Part of a small language model's weights.
Architecture: LayerNorm before each block, biases, ALiBi.
Training: a variant of Adam for these matrices, 1429M tokens, 10907 steps.
Each number is 128 + 32 x the weight over its row's rms, rounded and kept within 0 to 255. Layers, rows and columns count from 0. Numbers have three digits each. The size before them is the row's rms in percent of the matrix's.

# layer 2 MLP up, 2304x576, rms 0.0347, rows 1800-1895, columns 416-447
105:079162147097113113124151171083164155110144151124151144145145134145154133143089131096145193129133
090:092116110129111187100068110149159164101111106118118163148092105060166081157152185084098063150107
095:082201066175170120124170081074169096123139163077140117166122108070113102100161122126113126115107
102:158168103113105136090159146182125107155096178157111161141163098139156087135064173134109135116102
101:122210078112100104143075151153162158152163176112044123076174129188137106152146156155115173145103
102:104124181097139122165107155094134115116168131134108107135103144125152134071172154196132126123123
098:088171151157134106115090169113102135101121097218187134147199141110175138111134152110148137142150
087:112126138114157133130126073056120126133122156154173084157133049158182148176094151169107089101150
102:130150088150106144077077161133107086133139109171152074075133131145179131163151130121067111132098
102:152143105131087125127139089098215088168135222146159119146127127070078134120122137120157126140093
092:154090100104140100061120139104069120124123150162126114101197108221115118121088147134088148139090
102:091125165102127136106117153118134121149128189126077133126105158133108134134153124080155189133137
095:133085093147146152127127141115080128055129104081129133183137155159104118125126095141113119147104
100:159129145097116118150141168155141124136083177157160152130095165135109152133051196193114172179134
102:135110120157092123140106111115049076180131144163127175141090132063123092134146123164099109139130
102:083119100138118161135157084183127085138141146143068099129114089091168044150104162093049151119062
094:106145126118094089145084094017121162143134146133112145159070163136132134131160152130157101158170
098:151123074154091125169128180159135138119111127179147105156137129065090095083093146135189119136120
101:110158080120119123082093083153120107111136138121135132143145133104079110159134124164140100116160
096:078132166093099158099090137062144126118070159119105166079110114092145133139121118142130191175099
110:104102152110120124142136114095148129080150118089095130091151100157118118121073191164136207136132
092:070100169073091145088180093133111149122091191100084131126167122126099114133118120110122081251130
103:111105109144160087123096120146089130138094138154107124084127130094146121147192123154112132118112
099:110174101135123121157169081135150122105136174138141122127125102036079131197090136147094171115096
088:132122115143149157147099129119133134121158202152130116104202100076130151142128183120120116120128
089:182094092158088135108127115123109166118074136175069185100100162107180116114136090162121132132121
102:120165142166112160155139134126177117128130148121135129079149101104083137120131186118158120152100
102:104114151148146138119170127120176143108157197108157198147147146115139151112098128167148088148145
096:182126118130147109094111175081107095085147091109094170098036120120179151150104074070119145131140
101:114118137115179150188140047137173148096115139122073113071166105112143157113143162140096128138128
099:092135060124110132101144136086144160075139136120071192095150130158140134208065126115108102165123
090:082086117126153102116114189115127114095177126120129140166244113114085112136171148107109175160124
098:126172052138198082125151135099133092109157149120058129148104136110083088138060112177118139113145
101:177152155130117110175113092126170140081162144197074150151127119137060117157240173091128165150115
112:168146145122085150129177085174158128154128111145079184130116094114093080136156159128154114152065
087:133121117181080091121186073103165116107127162145069095165137115123122099114158136126106146111145
102:097143118118122085107105119081187113132151167112159114073095116096141169201161122145145129159076
094:107130131123138093107110119170138060119101175121071125157134073079145059032105133100114112135113
108:121143129153142057165154158066137119102115161107097086135155131082098045178113092104163108169125
108:137145110173120136117080108119120154062100099095122166134107151092096117086161181141136181203125
088:135128082115093065174113140150160165136148140118088087071132140127134130157098119131154163086128
100:117163116168106109124088122090088144068157106115126132170123118128058151119161126144139130148122
098:125081124137108146106156137127157191154116161133088166168165112097114056084113175074160125132096
100:140198125154158113111126146100102093116175104128139149134165112073086111072137131116125170098124
099:134142134131160106092095150137131086058172102093100091123086125109074122160147141176134117109110
106:108108119127072095121112165165126053142119093154101142168158116190098105161122196124044113183071
098:097135130106098129126154160106110145100096142145102103156176140107135113162141111123138153156161
101:139111149123134094135142127152165111050106111104089150147095176070091130128154181133095136196163
091:073089117116092092163151141107129153086094189177145145113115126154176113159138102115116184143072
093:100105112113114103107132135186152083164146190117128172129126116088111082101154081152109140098109
107:120129155079118126153119151136163104107124104175055123158147182145134109155094075200068178108061
094:096130150110163104062153153120081069078079115140128100134124062131140136137079093096151146129176
099:163110121170146102107134173149129155088120124164120134104140105129089115162180141126125122239180
092:168120147150152117117120154133091094133123140127115113167161112164169141148123169144140148132111
099:161131175105106151112138131152149081115143173151113106106156081073080074091143221199105165105104
098:119100102139121128079099096134125153072104136199123216114158129132102115177100147197157165147081
095:041142074129134152122123123100122172110182122121161108102119108086137105183095128129080139119119
112:168152166096068092125145079112190125151162158107099148062121110100073119164176140170135104159094
100:079114167164105092149116140113096133093159111123119129121173105114138109161126139137136112144145
109:139166074142127082141118103181160090156131144114114163164144143126166123130111100131140157163174
103:110161095130176134079138086091154126123131155096123149091175157065133143121114110086092126176086
100:113089143143173065138166136135090114132153114202125160075153113130129081098068096107197135145113
092:128095174108089114114129132119109168127097174111082173106102133158163085136133243149130169112112
094:144158095141098119185108079102143152168163142083107149151128153105098145062165242130114064144072
094:130149158107134160116163113126095123090142115142177094180131115071127108105132113119138122119153
093:105103134101097119150095176115209093126117166191141100097133115155175143163108185110150101167195
098:138160126160149143120148159153078130070147126106135135103136081174144089135132144092074093177127
095:141158073153141123117132158132110144129115134077082137128103144081150145121133112117122125094060
099:146098103154114130077124187103107143146139115132129099148063112132110122195152166065166132208119
096:126082088110125154077111169119181095107153078120090075082092091147079128103139131113160115100145
096:142175113143144148108107141097127050157180117147128134151082087107166098107117182127082125106109
106:126143105134133110114143146097116105088189117167150144129150114126102079127164116132102091160156
096:187137118155118162087107054178111074118153172180180162104116065068140171135094169136094081097170
096:059192101103170119142121092129168128166121139178048111119097131100124147100123137099075139111129
082:146158109180138133079093135116159160148087152095154089126135116161181140184150142152079150170151
100:107116093150086036087107157183144101174176127097107115098119117138103062102123079121187136087174
092:169183088154165134067181079121185092139134122118132116075148099126106151171164092137140129138152
095:093150077130102146143152132141182064071094182093157146115073129142164115106193177169143104148152
087:103152077127217140105113155116150121168183133155202085147139135094103114175179101076110132153064
108:162184067130162139079144100142165057173148207144126111128140130134186107143096081141110122111121
087:141189136095102133089120123136111176113120177076117165140114154094135102184082153167113165112080
096:151098073135133122150118080061136160054161114091143092150148103110089147145120145108176151104077
101:147116139123093163170150148151148058123171108196070121153123097104113086113148154074157149182058
096:157141103102091112106131171184113144064158192171081168177132139112089149113151160170199165145145
094:089134135124151125067133074095111134081156105118076201156111108099106121092109135104146103165150
095:098146089129063149114095112151100127137123089085116115141111163109124163095102108166174150152128
096:123123143132064139115122103139169076162154194081138190130122128136093118134059132154077078174092
108:097142169125149129125160116164166111100113151108140125111101120111131141167076127085174126121080
098:074120127102134120151138176151108086071166121088132156105156139158126077089170187132146096159105
100:068105127118102102160159148077135157134104105155099155075106063134092095087050154104094099151094
098:102131168169119105130161125131137129112137164188131198136145050139108121155079108120106127137098
112:175176145175135121117144104173148131104126126156105130076095110128113124141084144143112159180132
099:145133081110108115139180167142141151116125171149113111151053139147093143152146084170122188097107
109:134102087160101057121126177110113139086127141201125140120169127109137170125200133121078140121097
089:155142143149102115067144128101143110158108105124115140175099125080159117104142102134120144172167
101:155169129129163046138097107175144160194162129190097122075168136145062126194139168070085130138178
# layer 2 MLP down (transposed), 2304x576, rms 0.0292, rows 1800-1895, columns 416-447
102:126154132124106090086113190138138096159133081147162078085162133125132204076124159107132136102168
090:128150120136149132119140104108101169130119120112155110120127126138128174092139158101153150122106
091:126142119137137123124186101129091145139108089121143131110143108130096153143093130097093117091113
099:173073100108113123131141115146132127148142178179106056175164104187121140086137101070132090161161
095:123107206111125153094092170191060103120108140143115098147071166103159102146149107148088179113138
102:064205149130138133107093132146189098097111112198192136020128112148100089075088187139119134094136
097:202127090113120144059144113076092169136181124183113111140113143084143187111213188141151136078133
086:153104115105188169103151123159169077134205121175143154114152057086097117116109146153103064117131
104:125110139105098124130150219114142082136115091140110120211148139161149108124134151154124139171174
105:160183120127113131094127135129143138128130089136124076130110065097082133186109131115129139065147
088:178084106096081132102111146087130145132134149131074140120127139186051088132146157132105105106091
102:139146173111171160159127140140101068151177138142152142138135137115113136141116170119150127173087
093:112116084127138126171111150091101146137105110134120148111091085129048072135115119094101168127123
097:119127093114131137144105073109096150130096132094137155091099129073083159091128124127099169183100
104:087168153143163105149101136097158192175082143117124177123164077170141153133077094094150114207134
100:158149128162136128167123110092125127138160132145142151128161121126132096116147127169114112132160
091:147111101161120102088114123130068117133149093129098067186170144116188105136218114091075094126137
096:091116126114133028119158138119166107146141161188099127148179106102108205159117099127158120122122
099:175059091179143121153109126155119157118127116159108187151121109119161116128124113151120167081165
095:130117116147102057153076138073127205159134140121131099112156170115172114188173142085086164151094
116:101153105092166064129117165107167096087107156181074085153123133160152125131106169103102098133200
092:099109143154134139092129090160092147176115121143151108213043161126114153145176109164087126176131
108:138140114105153166109080085112164139101115128155120089088127082149107125201105054110096092150083
093:159143240155068088147122115140184125166113154104100156160132137104102102144198176161134130109121
092:194110118109137124106178108155164163160160118132085116125134106134116164099148113129107110113127
091:058146170125193097137068159138158100092121156161106135101115068150100106115105103149139206157105
093:185141056176138117179166139111117155071128125078154118119126111129093138123160181135093122113149
106:107132214121157065199143173189147100164105059123145123088155118090166107100109163094120151116159
096:085130119169104096143092123089083120105138118044156169083108120155142160116108130146163145167186
101:113164095113113118109084133115081142125066166088158176162152148093131175187166142135187143148110
102:133153124159092162120109095141079128099103079146126107138127088162082081141076150115120148148170
085:109112103134117136133117100106077157082056130108064159109159120143123115104129100151127131119155
093:174135086143110139082105134150113138163100081071096080152125097123081039132102127133168156122121
100:160136113069092148069145130168117149100111148141137078114114171129131160146126110168110144110127
117:147068099146130183142063168114139105110090106159109085110146123143099142122115135152187088160103
086:094157108148164175121094152095079115162166051119181140092106157146134130093115123127151117137100
107:132109115076156109122164125110186166153145130127115139151161141090113122115120173102141099182091
088:123178092119088118140121137105168114105115118169054108159111084112165186078130136127152158141089
107:119102109072176117150153140178128120165112133116126135100133134112153098076161108115131126169094
110:084175153169139076192089125121095119160075104163159160083116146161149153115148143089123128145120
089:150116150138070053144099112097108141153146079157139085112143121147185145155136075090126149155160
097:141110060117156130152124120085097088176139112189104127094118104113106069068134142109178147123146
093:158173054119159148126152122187128132149075084140141129095089115140108137119123184100138095115128
102:079126063101134137088126125104136115124090137119152162090156081147171044132059198158122118116174
102:131116129142123118160134138155132112087119134161134187061129100092104108114097165135187089105108
107:123187130166174132148058140134115102105092125157175169137176065088146096135106154138156107131099
103:131101089078146160141144129126171133133164124139112161130162178119101128123107147168117116178153
097:089072074069128129126090132143135110058197078163144184112109151171152079118163085097138169172115
085:108151119113115154145138122161131111122142106122166140142137143148094166112126103079202119081096
093:169203115095120151139112085127096121130147148133102136152139141153136073120150204181124100165112
114:137181125160163096126157072102132059106152156085141140128198109099113115139117103086126059181107
097:116107197111135075112127123129147082135135099147154121175119167135195137134122082081104126115153
094:160165057099126191109136092110115068092120088115176151052165137128099124072139085102200116079162
089:208111095116119105164148110155138123163023151160160111172120126160202156175087116091136114128168
097:115113070120093113072194115111130145173210117157210087116096144149115173174138056086101093116138
096:158091108171135197155137119084138157117094159130118179122147149150160146131160163106157127108116
092:118098145162094091126130174134052153096115136131123179154116159087144104112153154129138155206088
116:135160179126162108138112145141210094144088145140075101168153106081123123092123151129080107138118
101:131141132115137115115107127160115175130157117123139158037162126181155132122099134134110151133125
111:159124088101114087090135109208130070137070125126105139190131146164091189101128135095141142063136
105:122151077146129131126093157139124110137178099109126163135091143092130078116162141146135137174099
093:160106151136098112134139124116128100094156107209108128093124107074131130113146131085160164175172
096:193165062140180140184116095112126126063116118104172103135101112137089118127134045069086085096119
088:180116152126127089097147083104104149140071104145159080148193123131133093234128124131133117098128
093:130134122103150082121108124082082155110112122165136117144110111120097115135117111137138102156131
098:123101114175142133103136085110075147131137143162124138160160111148170171114130085106109140126107
100:079174168096069114135161151105153146199101124126143127128129158114117117176110123070181122117108
091:147059158181079159152173138137124094127128149172119135144167130118115175104159143110143155127085
104:110098126119116144122102055087128161119170122119143143130145150187190106174180139168175156081116
096:140100100133080143139135150116100156084191158189122181116125141118150159135053156145161138103127
102:140176132070157145075117051070187186131122141119117171098128134140099112162117172106150114109134
102:097177114120210137111183125144158083142073138113111141168169088168131116122086158075091156109086
094:133138127137155151136132086122080103042092117161150194144111104139127141164073149114071099119111
094:043121133062201161132188119160147184091109185227137071136164158114086116141127160151101159123141
082:121136112123195130124177144133130111156069149080098158137138160152133112068116161116132096130129
096:090091151140131127133133140119150122148090146167147149209124131078237089124167109125194120133145
088:128096147107143154125154160100088210120091118138105180130153178170112130101106096139115144147159
094:147141133130161132099112123066154112194143061147095089092133142113143096108114135130109175151079
085:121122141128129141112135069156146221179152116114110160068102122123104175112114177138128134067182
111:120127147097175076179133122159114086138084212127116171129147165108149121177137090124145080130116
087:140119136092075152105152130105142129144108178130138092142200135131127149143140129072098089128138
097:061065118099082153164131083180102137225116149141096162127091147172113134185108107205117123111167
095:132110070119146094112135118120120170103071103132131118125178107161161236132075138088117201173104
092:126122181125157155105125152139108093113124075103146128057054109117152065112118113112119166155121
094:104130136196113096116099066091130143162163136142077114103146143102083120193162103159147146117106
100:100146091134128209154131140097150145208123067082142098127030111110153116162117099188139123113086
095:159097116151123180061176101131135060204166144072140062102185067138116103164131117105144116160111
107:106147129079111117172175102120145113137136093150169174113155135183125156172160143114199111111093
094:128170097062119192159131056145116112116129086085162143130072158161174171103106146189120151148125
097:126116148146075098168162102126092075181088122144131122097112073161103128093141121051100123128096
092:107156149145119128181171140114197105176125176102149141101167115083117172164105120131132121158104
100:120134157128113106115136109152134107105169126145099149172101128120084145120130165110127106102103
093:081168138116152103085126136097113082128166126119117147081124136132102127134146123152108090141145
109:090146125145113116101111140127122112110132120143094133182190051139161171183095084207107126156086
089:115130111123177133159177126174103200067128137141171115099128136154128167138108132165154161110114
101:124126156121143134101123150136169068164081113137087164171202108143115045153081111132158149062122